From a checkpoint of a small transformer trained on Wikipedia.
Training: a variant of Muon for these matrices, 113M tokens, 7730 steps.
Each number is 128 + 24 x the weight over its row's rms, rounded and kept within 0 to 255. Layers, rows and columns count from 0. The size above them is the row's rms in percent of the matrix's.

# layer 11 attention output (transposed), 96x96, rms 0.0928, rows 42-58, columns 0-95
size [ 85  90  88 106  92  89  80  74  93  95  99  85  97  86 100  98  93]
[[ 69 149  94  87 110 120 102 110 148 127  98 104 152 127 159 157 110 162 153 108 117 133 140 152 132 103 137 144  82 121 129 132 178 143 190 146 137 138 163 113  97 154 132 130 118 110 135  84 112 150 137 165 119 119 139 124 148 150 140 119 104 150 120 123 147 118 113  98 150 160  92 123 116 140 110  95 196 128 153  94 165 116 113 137 155 126 131 129 134 174 109 100 119 133 139 147]
 [ 80  85 116 138 133 123 127 113 135 160  87 157 108 113 137 157 109 122 158 112 105 154 136 140 151 153 107 132 160 136 107 122 131  96 112 111 141 119 146 103 124 127 126 143 169 120 137 122 105  86 141  91 155 170 139 146 127 163 151 121 100 160 117 161  79 127 146 142 116 121 147 164  95 161 150  91 150 148 157 133 105 116 117 117  90 158 183 147  89 139 170 145  86 123 116 117]
 [ 71 125  86  84 100 116 118 128 125 142 118 127 145 144 146  73 144 179 128 118  99 127 134 139 116 112 180  94 133 137 178 153 152 143 134 128 129 133 129 127 102 150 141 134 142 113 151 136 105 141 133 120 122  94 138 153 198 169  75  96 127 139 128  88 112 139  98 130 105 108 137 118 177 143 108 138 150 113 100 133 122 101 100 110 147 156 118 159  94 139 107 116 114 128 123 105]
 [133 131  84 115 162 124  92 127 149 125 155  94 125 122 109 143  87 138 110  97  38 124 140 138 114  67 135 123 114 171 107 146 122 117 181 166 107 131 132 145 142 150 138  93  70 128 105 131 111 115  72 129 139 113 105 123 111 114 145 120 145 134 130 135 127 122 110  74 104 101 108 105  84 136 142 141 132 115 131 120 124 127 162 135 126 112 133 137 157 117 138 106 159 140 110 128]
 [107 146 163 151 158 117  71 119 151  99 174 134  90 162 146 127 113 139 114 104 154 174 141 140  99 178 160 133 115  94 133 116 147 150  99 101 117 159 143  87 140 150 128 173 123 146 140 183 163 139 143 142 131 128 135 136 130 141 128 101 129 183 143 180 121 135 141 151 123 140 101 127 108 124 157 100 152 150 139 137 171 100 127 119 111 115 138 143 164 148 101 112 142 135 136 115]
 [139 128 133 133 145 152 124 142  84 119 132 154 105 117  89  98 126 128 117 146 180 144 131 149  82 147 144  97 162 129 131  95  90 157  92 140 138 143 157 104 119 172 129 125 194 125 107 176 159 115 147  75 103 127 143 142  85 137 146 152 130 143 138 111  93 115  83 106 143 111 133 113 109 104  99 125 128 123 132 145 117 100 105 142 146 106 168 159 157  98 160 124 111 132 117 138]
 [112 145  90 116 161 137 145 155  95  83 107 162 134 160 124  70 131 145  76  96 128 119 134 122 120 141 142 102  95 169 111 144 118 109 142  95 135  99 150  88 123 140 126 128  87 123 182  92 121  90 144  98 126 138 111 117  92 135 118 119 110 124 151 150  97 129 125 132 114 131 135 150 131 120 135 155 179 130 175 148 119 160 112 126 140 109 140 125 181 107 122 158 138 124 161 155]
 [150 156 120 142 116 115 157 120  98 110 116 132 122 103 159 139 112 167 130 120 155 137  90 136 118 147  92 131 139 139 133  96 176 109 126 146 138 149 136 135 106  66 154 153 138 125  98 127 129 154 177 127 133 111 108 115 133 121 155 127 117 139 138 139 143 146 123 127 187 177 116 117 106 108 159 101 142 137 186 124  67 180  79 171 150 130 168 146 116 133 139 113 125 128 142 121]
 [ 82 117 146  92 170 152 107 106 137 135 172 120 150 112 114 152 123 158 129 159 197 113 114 135 150 139 106 164 115 119 189 137 109 152 123 139 139 172 141 112  70 137 134 123 129 136 154 137 151 153 119 132  92 140 103 154 155 111 105 145 133 123 120 136 125 140 143 123 133 132 190  89 116 144 156  92 145  91 118 108 146 113 110 105 127 105 162 138 133 140  78 132 134 138 150 120]
 [137 134 113  99 142  93 153 118 109 125 131 138 119 148 132 145 109 135 162 104 157  92 102 109 133 133  76 147 111 124 106 149 119 104  83 132 128 123 117 153  92 141 161 114 140 148 132 137 137 137 160 144 122 140 156 180 142 132 115 155 151 154 119  78 141 142 181 145  67  88 114  99 200 121 155 114 111 139 135  77 120 130 104 118 126 117 144  97 116 134 102 165 107 110 132 132]
 [133 109 166 153  92 113 106 108 112 120 115 103 151 122 127 167 130  87 162 150 193  70 123  90 105 128 137 120 148 111 134 140 143  72 127 113 135  86 123 113 145 102 139 148 111 145 157 155 151 139 152 103 105 150 119  94 111  72 131 135 111  82 140 119 128 130 141 176 126 132 106 116 124 146 117 124 157 162 114 128 125 130 143 136 110 118 147 126 131 123  77 141 136 163  90 167]
 [144 103  92 155 118 134 113 105 134 148 100 138 121 143 136 112  99 121 144 141 102 127 139 101 140 130  91 123  93 125 136 103  90 121 158 168 139 123 188 129 172 120 103 168 143 165 109  54 126 140 146  76 163 119  94 135 111 103 130 128 147 123 134 148 139 151 134 136 158  82 140 135 101 102 152 141 123 160 111 141 137 104 163 160 140 133 135  85 144  88 159  98 131 126 142 117]
 [127 118 125 128  82 156  86 118 135 126 116 155 130 178  86 122 123 104 112  95  81 141 132 110 152 129 137 105 158 107 154 134 110 166 138  96 144 131 189 126 143 181 169 104 117 102 158 116 110 125 101  79 103  96 121 149 136 132 148 145 116 157 147  95 116 132 107 139 155 150 152 117 153 171 102 102 122 142  95 143 136  98 156 116 148 127 120 163 143 136 145 156 110  99 144 114]
 [161 103  93 128 105 115  82 167 100 133 118 117 144 153 101 134 126 151 136 127  49 153 156 158 168 128 139 110 131 112 153 123 119 120 161 113  95 158  98 131 127 139 137 119 138 139 118 151  91 165 141 108 142 118 143 155 155 144 181 133  98 131 110 123 100 117 167 105 152 108 131 153 140  91 130 114 115 102 131 134 134 114 110 166 123 111  52 116 149 109 124  95 146 135 132 106]
 [131 109 154  97 142 160  76 144 113 161 116 147 102 128 123 147 118 156 128 143  64 118 140 148  84 107 143 122  98 119 147 130 131 128 103 118  78 142  99 138 131 135 115 138 106 128 104  99 150 122  84  99 114  84 197  92 156  85 140 111 151 180 163 118 118 126 131 110 122 158 112 114 137 138 104 100 152 102 123 111 138 131 114 114 108 133 145  92 120  95 152  99 142 115 120 117]
 [144 124 135 111 154 205 102 116 120 146 125 116 128 146 131 102 141 154 111 106  36 155 124 126 123 138 157 191 107 172 141 155 126  93 152 128 146 123 132 121 109 138 101 138 132 106 132 134  98 136  71 145 123 154 165 168  88 130 117 111 118 134 140 116 132 137 104  75 138 129 152 113 141 117  99 120 140 128 106 113 122 116 140 112 128 115 141 112 153  97 140 123 146 145 159  95]
 [127 137 135 135 146 187 138 130  99  77 113 138  83  92 153 150 130 124 129 118  56 122 152 167 105 171 132 123 153 108 140 134 135 160 129 115 115  86 170 122 129 123 121 103 147 129 128 139 113 112  60 115 127  99 137  97 149 106  95 112 111 165 144 148 160 159 100 145 116 121 138 111 137  98  78 110 134  96 121 108 138  88 120 122 124 120 111 156 112 107 140 159 136 130 142 127]]
# layer 11 attention value, 96x96, rms 0.106, rows 43-58, columns 0-95
size [ 90  95  98 100  97  97  86  98  92  88  90  88  85  87  93  90]
[[ 75  84 116 123 184 122 181 119 101 106  68 185  80 106 107 150 108 127 126 126 144 102 137 152 137 129 112 129 127 153 141 101 125 103 148 127 162 117 152 100 125 125 114 130 123 129 130 121 119 144 108  99 136 161 156 124 129 150 145 156 121 155  94 157  88 148 106 110 110  99 137 153 107 129 142 119 141 135 152 111 115  95 137 151  88 114 165 143 124 136 139 112  78 104  88 132]
 [120 134 100 120  99 140 142 128  87 120 142 139 152 109 104 133 151 111 144  95  98 118  83 173 141 110 159 129 148 177 132 144 156 132 117 118 148 130 133 127  86 149 114  81 138 103 129 129 128 131 149 146 125  99 135  99 143 145 117 134 145 133 133  88 128 128  87 133 100 139 122 116 122 114  99 148 179 108  83 103  84 114  79  90 140 123 102  83 120 147 138 166  71 147 134  89]
 [153 162 101 105 162 135 133 135 129 115 146 109 164 137 113 155  86 146 117  79 111 127 148 115 149 127 130 158 112 172  83 148  96 117 199 137 109 103 129 121 135 162  84 131  75 163 128 125 114  98 113 118 136  84  96  99 120 140 149 124 103 143 161 116 119 101 124 100 114  98 128 121 104 164 135 125 126 134  95 128 118 139 129 103 134 111 130 154 146 132 145 113 169 173 115  91]
 [103 107 196 131 144 113  56 104 155 127 146 160 134 123 124 133 142 121 101 132 141 139 152  89  96 170 138 145  74 118 154 128 151 146 162 132 129 127 143 103 140 134 118 168 122 152 142 150 151 189 111 146 110 123 130 140 142 158 184 113 140 165 120 151 131 119 124 130 116 130  96 144 109 140 117  70 147 144 128 134 156 114  96 108 113 120 115 144 159 158 111 107 160 124 141 125]
 [134 113 167 122 110 132 145 140  68  92 145 110  65 112 135  97 135  77 109 134 166 168  93 128 140 113 125 124 150 128 103 136 120 156 109 105 146 151 154 111 133 139  92 152 151 128 110 156 120 133 139 103 105 119 138 125  85 137 184 113  99 186 136 126 115 159 124 106 142 128 138 152 175 107 110 148 112 109 167 154 117  94 113 120 156 120 135 145 135 123 146 136 114 135  81 150]
 [192 160  68 135 162 151 135 130 117 136  86 164  98 155 120  91 121 108 117  97 142 163 124 130 107 150 128 119 129 163  81 142 118 120 124 129 127 101 145 109  86 137 128  95 138 129 148 128 117  99 145 108 122 103 123 158  74 155  88 107 141 135 158 140  83 126  95 157 124 151 115 148  99 124 147 131 121 103 122 155 108 176 121 137 114 159 157  88 101 136 141 147 121 130 135 141]
 [150 128 151 141 136 139 171 122  95 127 127 141  75 127 144 127  93 171 141 121 135  98 149 158 122 135 119 139 145 123 152  99 133  83 139 132 155 130 110 122  60 119 149 138 142 161  89  92 138 127 135  87 141  88 132 136 137 107 131 180 121 134 166 142 111  99 132 117 137 133  72 143 139 111  94 139 130 115 197 130  90 134 126  97 141 151 109 170 107 100 135 154 114 139 120 118]
 [ 78 114 156  93 148 130 130 120  91 105 140 111 153 103 129 117 117 141 162 154 132 118  74 133 152 182 105 177 107 140 134 121 100 142 129 130 119 184 156 112 123 149 113 114 130  91 148 126 136 158 126 148 116 141 144 130 147 122 106 117  80 147  88 120 152 113 115 140 128 134 131 103 136 128 149  88 123 113 148 111 161 123 134 147 130 140 176 189 116 147 120 145 191 154 120 101]
 [140 114 129  88 170 127 140 159 109 108 169 122 103 140 141 174  92  95 158 127 137 115 102 126 128 140 120 161 109 131 135 122 126  96  91 123 118 121 107 200  92 161 167 108 114 157 126 126 131 118 120 119  89 128 122 158 151 158 168 144 148 185 113 114 141 160 170 141  81 126 130 119 161 125 126 136 135 139  95 113  97 135 137 107 165 124 140 138  87 116 135 136  87 107 127 117]
 [138 111 159 143  83 105 131 106 141 100 148 117 127 111 124 135 128  74 136 132 131  90 139 128 109 113 134 134 149 131 144 125 177  66 150 141 125 157 120 175 153  82 108  77  77 125 128 137 118  97 117 125 111 121  88 146 133  80 132 161 117 117 130 113 103 115 132 160 118 129  77 129 100 163 113 161 125 165 106 148 129 144 129 122 118  81 108 116 114 104 132 132 156 160  97 112]
 [ 95  92  92 173 103 130 132 111 125 120 112 122 126 106 121 126 137 118 134 104  90 162 127 130 142 111 133 181 119  98 124 151  78 129 144 158 132 140 141 141 171  98 147 136 160 129 119  70  98 105 116 121 151 130 119 154 119 121 152 163 156  95 136 132 134 119 112 125 157  67 131 122 107 100 102 123 131 166 137 130  77  86 155 114 136 143 168 134 161  95 102 137 156 157 135 150]
 [ 96 112 128 128  98 110 109  88 156 154 144 130 115 157 127 125 123 117  98 100  96 119 136  89 109 157  79 135 133 123 142 135 109 169 145 104 126 125 154  91 131 123 182  86 154 158 176 126 123 101 115 141 134 127 161 137 161 112  99 145 119 149 139 135 113 155 129 160 149 169 158 112 128 148  87 106 116 135  77 132 133  90 164 137 153 129 119 151 127 145 127 115  96  77 124  83]
 [144  99 115 101  91  84 105 121  92 178 152 107 145 109 124 104 122 164 127 133 126 150 170 130 157 132 125 127 114  91 116 100 112 130 124 170 130 160 170 104 109 106 109 155 116 117 143 170 105 173 131  96 122 113 154  96 104 134 134 130 132 150 120 124 104  88 189 134 128 118 133 129 141 123 172 133  92 160 114 149 124 120 116 113 139 141  89  97 120 169 139  92 153 162 105 110]
 [119 102 146 112 154 125  91 100 129 122  87 140 114 120 158 130 131 158 103 136  97 113 127 141 115  95 118 144  82 163 143 141  99  89  92 148  92 130  86 127 175  77 120 184 105  96 157 117 132 131 116 125 128 106 191  96 161  97 128 127 142 165 149 113 159 134 117 122 140 140 103 123 138 151  91  84  98 110 125  97 160 115 138 111 135  98 110 114 147 105 131 129 125 121 127 127]
 [128 123 125  75 171 187 115 122 156 152 142 106 138 134  76 109 128 143 143 151 103 124 124 125 105 102 132 127 133 186 150 185 156  82 137 139 150 133 161 120 102 160 170  93 104 132 144 120 126 143 131 146 138 126 137 155  96  94 118 148 120 169 112 138 120 122 103 124 133 113 160 155 129 102 123 122 108 131 146 139 110 118  89 130 162  92 148 123 149 108 147 113 167 147 156  83]
 [138 119 108 143 149 148 142 120 127  96 109 129 128 141 132 179 127  90 135 118 100  76 106 133  96 149 173 107 171 128 133 133 142 129 107 134 123 115 134 115  87 129 132 148 148 109 123 136 121 103  80 107 113 127 167 143 107 135  79 119 139 119 164 163 150 153  79 141 131 105 170 112 160 144 106 149 161 125 127 147 110 112 141 155 102 140 155 127  87 142 149 184 135 155 155 179]]